{"hidden_size": 192, "norm": "layernorm", "positions": "alibi", "tie_word_embeddings": true, "learning_rate": 0.0019, "warmup_steps": 200, "final_lr_fraction": 0.02, "doc_mask": true, "dataset": "wikipedia_en"}
Each number is 128 + 32 x the weight over its row's rms, rounded and kept within 0 to 255. Layers, rows and columns count from 0. Numbers have three digits each. The size before them is the row's rms in percent of the matrix's.

# layer 4 MLP down, 192x768, rms 0.144, rows 141-191, columns 512-639
101:153097125086143090149098096104124121133094175108113141121087186075094091158166170161141092096138125135143091112125122129109174136100149125153129138144122159134107187115089212132087108098165117140102102062175112150141105121149152107172128140125125104064092113148137111109161129137100102172093106160091117147109081121167098144092142117151165120152078048156093153131148118149145197111131
103:097137098107168130128190094138150178107150171136124130135082148092171128051123107100099122076142144156163084087136116179124122163163155050156157132170102138195160130067135188120089168197138102110115095131123074093082169105152160152131129145131113158104108126119129124102164089128152115118141173091153142144098133149123149087108114101114140141144120080097142160116174138137105101099101
109:174134108075116118079189127128100117180201179137164094130144099137173070181092113084120145203154144175179113067138107151151182143162137131131125113136150097110128141127103132087091054097071154099107138134180111113102109094084107123095123163119121134106041072165132158135150146071086129139157136141133065126143110106143135089134120113106106095111097122114120158094145161071091164136121
098:139148102146121156107165111172117161103138088148132178112139134180119073110116118189151144170083101132097191115122145099142185157114155152136115136151106162143068097107159149138107087094132124152136117174118071142141164129125124108159161110130075126128123160147098155054140081151116153093137094150106132163188162151153191069087137121127190196127097157163118135176095197121120147124143
101:189161116152097131155123032091104172092134145102131134094142191105029062154233138092099104155141108073067125179126117098058086103211116141094130073122139074152130109170130117061125124131110161112089106136120143144134138099102204108111149052110176172113145080161130156154123115092152111105096074131176069131116128151090141133154151129081119169121112173160087111137095146059176118063139
099:164109108132095170130127121183143125091128169164147126155117156123129097111111116127156135080083122173119135105180108082072137134117152087171134169149120159142111128142126097124139135250138112103169136097082139030154120131215122098155119164114053151136173149114078102133119081104159153131122058130107140091136137151079060159181096102158124080101084142132092126117159075194083115152158
096:067160105084108096127134095084110106156129132117132116175083159143119124093088119114153168125141134159113162125118144103187107135148103131116135102137078160140128123128221091062096125151115135141073140191128150119130125107162073143155149107149150087103122113115116085165135135085121114196132146157140117175148126135057165163156138138083132078152137074067133120125090142095107137134106
095:070123121149125094087180114112131099153096144094152188106079082120129099127122111089188064152177102030169137103120161125184141107200157136154102124120046195092102119138115193081135098131098087140134143136140144151136124120148144132190120131155168106176099158133115116181094077158117134053123131153127206119080158120093136102126166094124138151088098122147127131116093137108113141141081
097:178133110139163107084108115089161077091145155114169135134123105141128138086116121185109082063134117083187164100175127129170098099141134094083090122086155081175078107090159095136096159070089099137123169132148141168134139134093123136145128119130148109139088187075174124129199144092195170116078145089106180157132133120081164122111128110142086111179123089124106149206125122113097107141127
102:152105106143152089157155163120053101135093129080108165160116118136140155103097120095187155141095083155119157116126128079075118128109111098124107195151111116176118117100075094091173082062087095090131160142148130133123100131109114151078158177119130118111138078098130095088120124101034125058159074122141155054149101145100101077124147153117175099101125112119178099107119148093167161157082
100:129101131139190176124174140191141170098107135112084105118134112150130116134108119133109167140069134076161102124143087145145013081154077114088186151099057153115117108145141081085117124142122085073069190131108111082155099076152121118139109139110101147101105131131145086098079114153174100164122082140108141158139150071086125147162104109063120145112104161155094128109172078085093154143110
099:124186097143178136163054087133102118117111149116154119153152177124094147104140158165141123113186156071074063123133158145202129159104144105137092190191116066100149096101145120078178164132102140136112125105138116172082099127110136128153166096163129179092114098189205132100119040096114124135179118186161086157182072224112112136106131168069119123122116172169143139155188153102180142125155
101:083129114132218146145167146125136066126126103132207139099150089048104124154079097132195126072095182143085117122098129153099125118163126127107166161131195124170117144093139150147116169132183073094142153093125132109137103128131152117075186147126147138085128128121153108164094140113107117130131127106105162124127162146177147172104123154176132091124154151087048055169096132123147089093117
097:132109105172152138048194099109076115124081151101119095150102203159112120172100085145128070121128113136061063138160172128112138171149130111086096147113099097074088139175152148072087109129072129104099210104100141154165130146092092159150127165139107176106139134089183123186129119164145123108104143090100148186122096105093106147103093119128139121129128095150121121086114200098062151063151
097:144136173106084171142122190171117146101141132162159135118152161171168152137123114157147125104094073201107075174080116119135100219122080132140070097196096087073177117114105146166115137132098165154089086133139154153158165095091152124108111155057106122192152090139139167127149153073113228122089111044152118147078184165145170177107126135087131084144176110143141121115115103105158121123138
100:053103069161122134092102129111146113107093104166161125119132151129118140077125175129128166148153099165165074136141109120130107038165158151140137076106130233129140071118140157143143106203138100155143079159088089179114091076093080138087129144132155139118115135098088115130135121102156029166145143146114147141135085157132113169198048125191164106150123176167124132121148070152124155152165
097:132096128126112109114186108152130136093124118132117102101132123163133127118089176117087123097135066097158220061108170128133097140142068148159120181158090123138123156096049167124140144172127140072108157153108113130200095138058112149108121164152139158134125126200119074078126150197096098129152110103101110090164109113113135108176179131092110122082127197080089159169126069102168053148103
097:135096125113161135127111111176101139130139114119134190135154145124146164111145188155130101140101136150208117128142149127057131172152180129096130127183135115120126139160121154082142134093132093163119092180106159137130124122166143126060109097130119137158120153092172183131146179091151135178210115113108116207151144136114176183062100125107114099156182139107086113139169142092096167148150
109:206089159162150191118080093070079156109087181159120109163054164159101126097074104113167100146142152143132089146126144200132113087156160118108129102063077140121137097129214182106173124122115103158155096103123130110133139117124097169144106119106186119115137129147081200140110116103103137116142116164178127128103120117159109128077107084118120120040116120155128110147138111086062096098161
098:158112081119151085142118088182147137131148123134150110147147138127180135149137146122145148163139094106139180209136171123132223086126096099174140129096185160157082134121122146164149141213130156102137136098081073136109095151227143092213172139113138097088135107140095137085151084093151132099158055119129111134115121093109105149140102141177137168128118211152134124132113122157105116124159
097:101083181148130111166098126121097142127188104176095130184119083162092104135122059132068155111060086122187167113155138107073140088094130178129088161035110077166110093133103134097196140154157167168104110148096149132121176135067106196082081105102094104104146108154140096125122086125110104103172083112118167126117153152129077142172166155158158131109055162098092140079175123140085135149122
099:128075184181082150078158150152170172116117145093166107114162162118078073135114166158136187087116105161201075161210136111141097122118118090115091071123086109085158144108154094168177131087084108094117120162084134104128104125144134117082123145152187007137145096147115048130134150142118109159107133177155115171167083141174113186091148107102096099127094127099112126114125094136112098093119
098:147158132140133093093125104148125142130098106171110099166068104114177077099128097149108139207132054158138150138145070111194120168108136124190176147111164172153087101109103183139167134109086128147096168095172170121105152136130154145160100124134059158131177126101165110128149169171147158179129097133148105128152107158118148146134084102144082140132143088175110149082106101117134142048111
099:234113082109101075097119104145127106164123139161109132102133106117072165111072079139126129163119165089214122163103126122100168105161112109081172109088098084130087114125106105034116137066170146121156114155114111109134147170123136150150128084127137045136158128140162143159138158062160115133095120109133170168132135133154150088135144111167076110123128119058124110136157010109194134147114
097:127172175116155124120117114162191064208215107097152163101071143050122111110084164134189125079155140131139149170122140082069108114123162133076149164172178135087076097129116113144138152099113132158115117138194102158103139194091176126132160140128141150138176140063130105133119168126143184095147192107135105095095047120168181123034138104113132158106102076074125131082122183117107112081120
097:157131077132082122124134162145185151139156155083113108169192131093148126118161098125133168153093095145125112121102126164143116120102122126083096154126156167080158131108191152157138130124085065141170068101151131114148157135121163120121139150117135103136129137113127124176083162162081116107076051166074080116184154157100148100139140112155117128100186127108116140118096079154149200092144
101:130082101142090118092142169124132146119120104129114171116117124132075088071103190123096130124136145093197139179155171186139148145152104136094093125090085182107080143183161126099180114104172136137141180094151097129114138100141111155182103122163130126138078138133102117061151107102123150130173183144056108103077170141157104136110172109069137149110165146171177093136104086153113140096101
097:090158147196211175185119079079097105135155152157099087145148131123160142179133148173207137089072124123112190142152126102080126173138099127078145181187173133129075102133116141130128117160167145152108098109113170081123145099132088120184147136083131102107133083109172196084154057086184119147183092112076113117102119156149164103104172138151123058127098168126146123133120153176061107149147
098:153135148123079150170130148119140092117137188159197142105144132146138154119100134140097141071035144141098130133091106141055132080073090158130171125029126109150110139089105048144106129090099167072159162119199171143134150129094136085151179138185124127150117164111153170140113104126159103097127127106104163114137149108144133132075146180139119149156157128134112170180079137157105169117061
100:090207090098136130083108096115114175100167149166106108124135152120119156132090180089090106145113135103132150126161095125164053132142116135117159132167133108108143077129120127046125125087144175084151101098137105111082192108127169183139130108130145167132116128117153131076122091125086143113151142111096122148108156153141124146082068140161160134086086069078201083115090095201170112073151
099:136149109100112122102134113101129149104129081117077154123119139170123125115092094160126125107126096090111121135145127134191163106107139112171150164041150124096146143142176135116149143156115130176099134165152119146119151154130124095138160119139110143218131168135181144080165176108162157173054161109159102127093126131130145126113160165080150104088168162082101172137127168144105096123165
102:113150129090154201145144125168100152166154193115137134112136115110142183152162125116144150139119137130113078133117177140124162141089130075165124096120112102077126100151093122103177145051147173106098049159182179114107133102173055077124186091122155090105152102178173182098125124118160113119092053106120151076147050074179197152120148098074134172110091136117113129074149079130130182172115
096:139157125105070159125110122140175156176098159055086173106138117100117112115145133098103154164087107138111168141093135124059092110100169129170118123118113183159124220117127123182108119140132120181161126135070086098143118122137156108123134117205115090145123110127145102111133109173109059140121098120086115075112103135118076113107109113176135085120129122158166096146113193114102162147166
101:165133163163137178113173167158174145124151089159126148083142153119114108144073100146167124185096151143157118150119138153103128166190092169095069114044132134176171137119089135084166114143174069141203106143151152144171152152111119112134165097132165163108166178101050091116162178128152136177122114173110139130150150111109073123189163046115137090127123138132115123145166119150112112118104
102:129135130094116140129161084151104170093125136121114135095096162148180104165123112093084091163125090127087112115131110157224129093155088123130106083133067143193137100140100153148126110135111122130140120109137110107176137150161059158143149140105148150141133164120155163078119135082134097169086155150111087139077107148068152139122124070183060128093151091133079164148133129075160144187128
094:142092156089112129115170164154136144119153090064103169130175117135096118160127126100171121114170146152123134053162070115166101115137148130134170133149066096175098119149190075157140126170042179119088166157080157151195165121137143159116130103104131156150134095160111108107118090149095129110149121109086085104164210153099132170097113141091152140122124132119156149103122125144136161169060
105:171106105114170125124128112090162120113116093078106145090148195131114155126077095138139163111127133145200180159072108130119121110144132144124113206180145125128110170101181154177161134142146091168154160152113109095109231094072084127109136121125180139135147093138146149182180093189167132129203083153119100152156080134148161110125181154086080160141140098172137151086171141159106111099176
101:057109132116170120099141120125146090103148151111137144155115187124097093148079076039135137119080132200187185109140120120132121153164145119113133119100120150120142142123128049136148117173106150097158189103110088085093148098173121140160106101143089104155085132108075129159183174156123125099100086099115153134089105110180136179103173136116099127088182144147169109130131102084070142020117
100:071096151126095139122108110116144115111074130154157130027159129112150139120153106130103188088176169169113150118141139147093027142118151096194140109135175143147165085115121101177136098109140125127112125161106069099073105106163211159159110146156135132095095139098132125160142136107105168186151167106138112165150095098101097170133115161130153170133156165172177137093166090153146136102076
100:124120116131100062112123165107125142185159166166099119110126147138114109115113139134074158135131098125108112094170077083101148136129083102115096155110165106116144078142160155158067142102096172075149173124150128130158146114089172159067152175133116107165157156167064134113102105129153100160084090177098088108122159071161098093150112092063052176146107123077121130108147123107126183171106
105:154100118117122143122102100088170150153152149091085093105113125095145103123116153117094103140200140107161182108120152170093139162129116189115158132149190116182151153117121158163124157137125135087122173116145136099157104135135129124184120122085056103079110122152149116166098103154127134126165145112166113115123151095134100167150176104126078154103111124073201118197123142140118127125159
101:068156071121106066159141091157155189058130130119108161097128086148125136121108107078160137167141122135141147130126180165101121115150122159145177175118195162112118097096141052098132082183102157065141132141183183145099099148092156159125102079084144150086152120105127097151094130123145096111104187104092134122133126126150098114090127146099072100120120167147117167140098114093076130154147
101:095116173135141106110168143114206085208105155126054151146175072132130040135109133128098099121164035106164104145174139156103106141137160129138167106131139133125130148158185085142160150139080090135156163101120118164102092161031178074096153114098154130152099131125155057166106171129150169159143155179181114123107105112144147149174141110165136150136109189075079068108186129130101151082119
101:024197168160088090215223114157112135143132147091125144164191163121152168109153092148107111112081167110100091130141137113160092103118122140127136062135121080083147091141161108092093151154115129132112118128054159171154119156169162112175152103068116132164190162095225184157074110118133156147146107133153212139083149144127087166168105114189096115112121078075117094133169178123128102188135
100:083148075155181110129136166129124109135127082176117121116092111100081148099102114153125136169150165160167047100179116165122178115184112176143053150149140086121141162193166099158175133155196062172111120150156079109145087089162178072150168178143201116163124179164125087197170147129143131127128131101091124068124185172197133123123131163184143148108170086137119078071122108118129129140160
097:104143119093202154113115142062106147150104081066110110117093107157114166160149153170097158150073124111119121113139097132175080140140142155126138105141144131157134098132145080157086099123114164104164078095180086132097061096183146101156157164145212118178131126141093156169121125154094106167166133087168140083062090082170131080112133116128085148117176155175082158118073160222126138134115
103:102098143154139112156098146133122150173088090130102147163156173141120157101115144137129160132124135140161122126109129136125186132150132164110090152164122152086148180114109119157149183132138142154142105174181165155110066097139194183120105131096158096180107129086115134131151220165087117128135107135126184135100137109126168024110112165088102105153149133051140157148155132132121078125143
100:068103142106098153098110145126119121141146096103139118151199083085137098109131179075162152134177141141100141171121103177155109080157145134145128099105161166156062142152122058153163132097159118089161125139114132143144138169048149108117138166141134106112173104153055087116100162119086137154125150165149127100128197126129101087143115117059173146175153117115123128136094143103164173099131
099:138085144170077107149111123084091194121125158128185093177116095100151128140114149089101151138098148071095101139136145123157117094071107136097096109143073128135101114103112097088125156186118089140178140144101141161111116128114179132119091208126077155107072216101163102159115129133146158129144113191064094120139123137095069075146088130136119185175137136173160113151081184175086164148162
095:154104119158143129136078135156122163079128133153104117080095164170171127159113145141129108163093129133141066196095127185148092088032115174132135159158141152110179067167103048132054162034075166101049129072122121132126057108126171127079131094143160108121153089149134112096125144166106175109095154068139141143187142155143123120141088117047091119132060137227154126146138107147128078123146
101:148166127125192129222176171064210177078189108097163094112102173152167165150097106132172131151110152153142096176110160096162094197081143161131125073165152142132129169151078157116184091159160144132161115181110120183144217098142116071132126176093183087126158171139114166116107170179101182158073068151094148144125130149163189103160085094153147125138087136166132055160125165142180228155145